Weights of a small GPT-style language model, trained from scratch on English Wikipedia.
Size: width 192, 6 heads of 32.
Architecture: RMSNorm before each block, rotary positions, biases, tied embeddings.
Training: a variant of SOAP for these matrices, 188M tokens, 5747 steps.
Each number is 128 + 32 x the weight over the matrix's rms, rounded and kept within 0 to 255. Layers, rows and columns count from 0. Numbers have three digits each.

# layer 5 MLP down, 192x512, rms 0.0558, rows 0-99, columns 256-319
116098180141106125097123158139117125177148136135126133109097161175120123113058104198139128163157125106091068127092078136128129136158096125116127114121174130161085110136106126139170131137092175
095102100166157116169072170135123085083097107147147139068122114158118104128165106138119117137134083075084162079102058145117124131107096171122154147140133088120102133081126097113155142106107112
075078105120175105121108170100089121114143212138164118094155154100097093115185147136077197084128197120140191089111111193141105176075124149149152157109142110102147120093172123145066176078114064
079101161117060176145063129130114140108157111158124104144087130169145118086130122117119126116124116137160136116120081108190148070121126135148116161145127155090140198116138093121171145156082110
137131095175139131116103096174136081097093072152167185106110114159143120146132146092161112089151068134106150170161059114161091157117150083099127113113058111151160164122133101125181117066094149
080120096149161148069155162150131127043074118086168107115115149061118107136062127125131068187170138167145129144137087127118104127088105122154109099106221108112076168062049192119126117096131175
129155145151148109110082142166188172143101122155142112165158164111159148085138151140090065132147168152160103067084132101138139146143124150124106189116142142119109209094115095136154173106096084
136128110149102108153118156095119157183089133111117139127148153168125154178110179072125121205148131127150100134110137154188129127087141121137091130128183152133147122095124124079163132091107122
154134161131100087106104076174161095178118135166064148164071197093117130188220167191093116164119147147063116156161136130113142141112110130085077114152107122164083135105106139128078116077126111
103157087158177125108097089117123098146105119126115137150127077140083084088124113176053096170121119173213108133085198125134101140099115101179158144178142154088078083139126127098148127059143147
132130148168093113156150167089087171145109137187140098143155101079131114111134156122067075116091125084178155142103132088108165092143115101110145159117130118094134150107121088087096157153126147
126091146137124124142182114172107144119109114165092143182103138124106117142132144119186170135163119151093167170117183108125106133098163108121139130149160176105138138073082094061140098105157100
103122144082108107111172137077151153124136123100150140115157084129122143173115127133089122108105133121090105064162069137099182110089167150091158145128122153090122125106158153099134080098182142
127097117130165125120125149225125116129133086139182114174110141182170125125116118146154180140089087136145064109118164158093117108153109059184094141092130119107112152126085131162114124177159134
127160097151178183135149149187167099119126139203124128132145134107073069116129060060108140193109188092113103139041111091176118155149105148045175115168099149135158078098120107113167119081149158
100128128156113162102127111138115104126124154100124105163140109079103162075106114148112114127104099124102119117087185112114140088084072169137145124132145165095068110144140137083122178122147104
159190064133117145172120121157127168107136171140092111080134132087119128159127115129105121172119159077137124094096125076132150180101121162101126126109183150121076149141175148090089139188131117
150154109148095072114173135138155136130149121144110112148099154131122098156170170149162075081126111101157129085086107148136052085101115189126112077109128131062119117154091123140167147065131123
141134124159151176163142157072088130123121132084141089117169107115131165127121131086125161128115206121174102098110188146182104046114110181159136146083170161119128140136135159174138140101073122
131149166048155137129126127108136209111096133169095162139188184115135111107156100080024160106106126140179140115138122150183155109117113214159079083125169138089141175088192131145154109136119144
125111137088126125133138124173073120175114148191077133090120123083088185214102119137179096173105133095135163091131124152149092170083152154170127107143155097160166126141101141150132097182110118
109117123159154101120149154143148098111156141193198116128127151110116138119136151095108114131112162132144156082106074102097141103140169052086154129130078129130130135100157112093164123122117106
135111143130144046084136121139135124131142070163117109090148154175141135140110149137071105157146161117129140185159129106154131081197130075175042131140101108117126084092113086130152133168139128
099114079161190111068136123077087120121177168150118165092187096080109076105118103124080154119093066158086140116071126140116136149184118063147156104162137113129098161108100096147092090138141116
136177078073082172031062165126097146162108135101081165148148169133131141147184120098125121092142089098181097169191141101157107168163134151147151151095111158136122123168124127167101062142139135
120119120129167130158159077064066102026159118118135130197122112103191119124141125109133145169105129134190106171097181114092145156166144121164122134043112093114084107154119110090080169187129088
115091159158130104096185137078122108119156144099098171026139149182136118135185170154115152183160144150103132090098153151149129120159084097119154173098135081139161143109141069018130142164188145
123135103142102081165091120110116122130104134084148081186078176136123087119121137142113083095106122167112114132106157096103162097069131167175172115175133128183088118170072118192095129118121162
179097123189146123098122167095097113083107101171065136060140127113150110114150108121100149123088126181167149133125143142159148141106091160149103147097171158136100143145189134138072136086124136
095127151144119099103127086164073111134127109154161115157105078141139085113135176131063148134099073142106089119189115104127178097090062079157131086138080152109087174132181058141118131114082097
095156182169150089146192101079107125126132138144128137160121105136090096051104124081118144109110137124094166103187130074105180117153129176150110130202076133099132132093129126113160110098202146
106159162098109078155123100092124171103113204126164121058099160131118106116134171137085125132125128156106146088143147178103102123118147162147141147098134081134090164103119161134083154129123087
137128177087090105148135160094195101155154157070113157082087134128110150044133120128121151081154129172130082134130154105106132102066147101139163125094081133162112114149142152090098122102126157
142203151138118094139206086029137111040158114122082217149167099123105070110114213153121174116124098183090124110141136109143126135123129145130158109099112124073145175151120119145150121109085108
116110120127159130132194107084131145107158105109141070089161140153123160143146138171102129113144111156138097080101153148105078110126153144119107096055114075084154176136103137163122133118149039
109111108102144138121120147107117107137112139147085065107116096128085097091107181134094157064043140114141158147149144138114182092106131186131148090134084124115091183140152145116196110148046118
137153138135109104125108128076132159142126117147061162079199080149135079159107110163130080172138102082108119193121071151164091128136185145158104111127082135086081182132169166123105149167162156
122068082153171104197083127213127175125179188134148154164148198114148071139073147161134174128122134159116201118200109093173205097131081106198063111105143117118117222156126138168141186138137077
122094113180138170162043125092109117170107115141124163153151037101112166124151105133143131108107075120084154152115140123121161121158143188166139107157085136097142152112111127144146105108111137
149163163107151100128100102097134096079097188118141144118140111160195114112119086110155154114178144119152154113090096147138143192088136203165122105069105043116105114107165123152075180203072107
123135152180100156112155094164139168147151159081189121130138130077109149057082115145133082081056144147139122089124132126078081146148161135109196156148138110157138121150141041116163075137170092
148126172159142145108127055197080158063131085149161166090134104116119161144121123117116131147106096123145136111142085109128120142040162117131199121172083081156147134129144058089117120119135141
151168131131131107117110172095158128165156133125106116085112084116129151134077127099196084141150148120208092135136090120079166156120157162159134196147204067163173075158040170079146129076166162
105148144137128152119105126165096145076143136145100109103166081135101142130092131114174142156143127166089175136087020162154122079070078101087130100152134080111128106128142119073118138125131095
194066130142145135176138157134153148089125128065100165115101132139160166142130106068125180104102112082153164153097119111129116130091063125107111125179129087184167142166186119153090144166136119
113154126106105081137120122104103111105069139155121113097108148152131147057165139118137113127113134112067174092131133134102098146163142190121132141125141130165142087115146147123132089007132122
107124127164160117150162089170130153175117135134204051114045165144184173141163085070137121133151138145049144110109170102090196126188133159098148156102156138151116142071149129116181091114119135
151156114110056136119141131135102081127117166182099090129047167082109092090120179130131128081121117116103113154114088121149145118137122116075141108115158129124178178130115123103058135112120211
107111122105128116171127146145113162118129143120135134089149160092148119113119106099085160126074071139119139091121138149125083098096140143188121140153171113091105225210117118133110113199146161
069087122101165173168154110109173098135159120067156152119128206087121168066149139120154094103081108083151096087164106123120133131120152120070169157115079079124114112154122120134089114118157162
133126106096121107125181161116120067155127080141102104156106138122111121135082137173081089122163152062106137121149095053148167174147119197128121163055123158222137125156125107163103118127136121
111176113117157120139143103203108046112166141154090140174162139140094185143149161109116113117148116114161084073068103160158068107140125157104131175092084111108142055085156129140092103108118171
170106103181128060122090116101108090134144114171154156137112119144134156143082135134114125151180177107144067130133133176119108135166102147106102096140099149149116140105109155144107149109128122
157135171159173103175159110153132115131134093111140129163144096088174077134118099095095142131162187110133180111179104157154145151114133125119062122121109086149204200131105061130154095181158111
119164138189147183089160139125095146092141174128112110144117092116193132082128137177139159115114091120100102139145123152133130138096150142135109124149157124075110122096085187133119139122089104
145092114121079140109150174112128090053052142098130136168145147184097111134107192135172087144202064120076149101121123090111166124126095150142130104082115145165115098165156123174091117123153112
170179126082098122119129109112132161109133125086157085052152134127084120144153197146115133122140086082154175157155151154176184108140092090110120069126134178115096150108145102137108153118132080
118189154108119015156150098125116077121146148123131105102104154108140088138157094170096100171126112171165115131160129139137175132135103088167174094141064134121124119072103139124078178121070080
076148114141169110076146160089105139133143145152081121088173064093104124123106146131157140107110177176169098091114102117085074160091117156125134121052135165124160183137096123151095104146160124
105143110090118119077128149109132066114091133132122171130170112126116142104158083181157098145097139084101129096123108144158115163112132164078170122173084124150148135117169142102112103150116063
131110145125143152132131112077151129160104168136146115094162125134131077126126079110175123139127108077172143156101114161144076147111126089109161086131118108110167129176164181115117080125168158
119126127175170186134136103097110120155206113106154168125188136183148114116142120162135118107092060116124166113156111157187110136151160109196119161093111153102193138119160050137125142066122121
093110179119085119125107087132096129115157155118119117035129149149148125146095120192139133090095104133163135103163104144181096078097152123132156107123108098076140120111161131108159099117096067
191109067153127151079169097087173129114180138110146184097106075168117112210125167166159169167105180166150123135090074156140078171106085120144122157156113141095209196043136129151081111108165118
082144078102149152138116138133187101130157142163172076106113116120114118137158120123111113087112116111121139130157101183114166113103047248066157150167118129120130095108135134130112085120120123
133060091125125163161157088180116083132120052163099140096156106142063136145108163062104183120131112123125112110164094135121069085142150156145071137129155140145166178109156075136201158189107117
098132157114112132105133129150221098122127101128110095137057139129141162172129127168195127125104158102157140117078150073139155036089085178092132140146168164123107153130146152175195098161143102
115106115113115130139152086097113099094152121170142152042181177127152124109074118152140184121168146173146141156062098189099148074123225178158100099120135110107123158143134126139191132135171109
141091104100160165101080111125105122117178120149158149138124094154154095116080123061161134123168167095067115087143106099181139125160083085117148141134081167155132120146191115120123138121180105
116200079098115218184122109096118113160128122145152137134092120120119124119133137172127081135080158099120112107123168174132102050125154141163073163118145191142144094121175135143092102071117054
225155124093149136143130093125157112147070173108170165158087132089139160082088151133185102159189119144131132129115147164108179144132162164111081130174128151196156131100066134040158126145136144
138093152102119089096147170100146108163106148094167093051160129156112135161181054071146110163168094125115145120112109136153133164089142146155113191095115129115122134144170086094218125117157101
143121120158161112155058096140148118116130098118117122141153059139137122107132132117099125173091149126131135133079154071090076118087162167043162114106094135076081101207156149141117082112128135
067127151128156065177076135113113148118043126084115114175156121177157102156152120126149093131129156050107092070107171132145137124113097122143143098105098122097114122161155098107122131120130088
133044149151196129140117078187167193116089132040136105097195090152110138142144214156081086212127069090059168123174119134119142132146171119186127163142136094135176160169159113195129156035100156
113130086091126165111125114120163153149142098138134134172094071156169173137169135084159101104109134131101146131110198144120170161126104192104133162143153141126080079143115124144127129103148075
168117113111141163142096143087130147181128154172155075151114126183176176118136106110090132097118089102143133111072108064129111127179091094130115110158074160107092156109150171109113072097143118
155187081124140075112098178189065131114063109201152106124084128116184090060099161132122139103133163156058145144118152131141101061178089094096101121102131159097159175085100161156141128168204085
097135080150108135098151149100137124090104187086131116109109143120182181108151157153180169120100128147149148089156127087095104177169122157133204129067128171128144062071129171105137155105097112
089122085115155129126127093188133124190152157132198100187156114192139119150093138101157151110119189085115119118139129206079077146159126093073111083138072135133151139122107149101101117102089121
159177086151163158139132192121140155099116134101091148224130142144102139099158145126112142172106128201172128128136174172103125201099109128115171125094070084168177171133155135160091086125142116
152078130163074142089122166112114115101055161206182093097146092168166147096133089107122184144136113069196158131137166187172173112087112113111150095105147128185099128123132126133120144094158121
092172108139137147132107146176104145177146093097160124161140113222151065121109130100157156136128067148147127185162117078147094169146174120131142122155099152129124094158100102096086145130141120
130117114081137096129114113171119144072168130093114116132147158103131168188153131097130163069169168159167123061114079091146204111142147155126142129172123118137183170166096092099141122113156096
149084159106134113136151142102136124092143131133123132125094125124170136141058128155117084094137059094149127058131072065081100162132078141147171149140138096074198155090102086124164113091090036
146098145139129142123158071172121135220149122159110084090076157141099166071120166205128163081103137132132172119147069159144116123115096144118131142152161132077196143187131170137108175147113196
110091135165124171169149108128085118110123058142100113133116136076150170086073138131153120206142096134164066181146180146185158046135129112167100176154155159191093127111145092153123160051140103
127126119102162104094135122149053092114151115122156150144145155154087121224183143139157090111144085156110128142175173068153096181108197147135143139067114140116076071134138072106160120075128206
098125093174183072096107167132114112154103151114182064144170108112122129115127254130063138126123145171124144129123120142095129124143135151146128147156125113184094140106129166162110155122140111
140124131136111137117201149129050113060186158128098036147194132100139067118106156129146130142182133161109097069031145203115093170153147136128097119101095120097164119139104054148114113110133127
153098171113106139137188145126151120113044091124160136104161142141095103115105119208192159172099102105075135129089132199132113145125153114084127094115093155094187181163132089071175133173136124
152071140125145088108127122206121095126150145133137156149102151121199139109126185110171167100111075190105168178082141115031135149106088096124206092131200036084148162187155148089160102159164110
161094138145097097114093104165137124115076124155159127151159148137174147119118157070106176123091147137073074145111123079125147161170147115096127098102149113097122112103154168183092137155114061
070192120105081134122162066213140134113121080178102104108128132185161140112118120128145135141132150109136169116085129119182105096129132134163119086112164082132141139121151122099122085146130115
120175164093137121184095163182138153083112173133100099127110154148150185087161160150123146109144090079124138083101112178110126174054118072121063154164156115204144115170140118135148086142167111
138083130090145122126144076115113101087181124103083158153117153080074142121196145177148113141151126176160182145172066066129151120059097165147157165146114061177145200145164107147160137162091144
105134139133147112153128140122149110120151158140173125107149139116141148146113099125102136151125108125144112081117109135151152077115130147159113139151095119174176109125145123131150186165141092
125133087104135161096160217185121132145111102127143085160130084119078165108096110139141106129174181210149124114182105107136140050148135129132175130132154063102133167144124162154199106161166081
084127096131118112130103103086125133102131160150074145075152153153090134097161135101106154098068136103127083066123190100130125132142180165205177140100105114166152137068126118117133120149136170
126124163142098147129126144119129118121146151115106146136162118192109157127086157115152131118133108117113111097076071105183139085140136105115132096134124127162154137057127078100136128159097063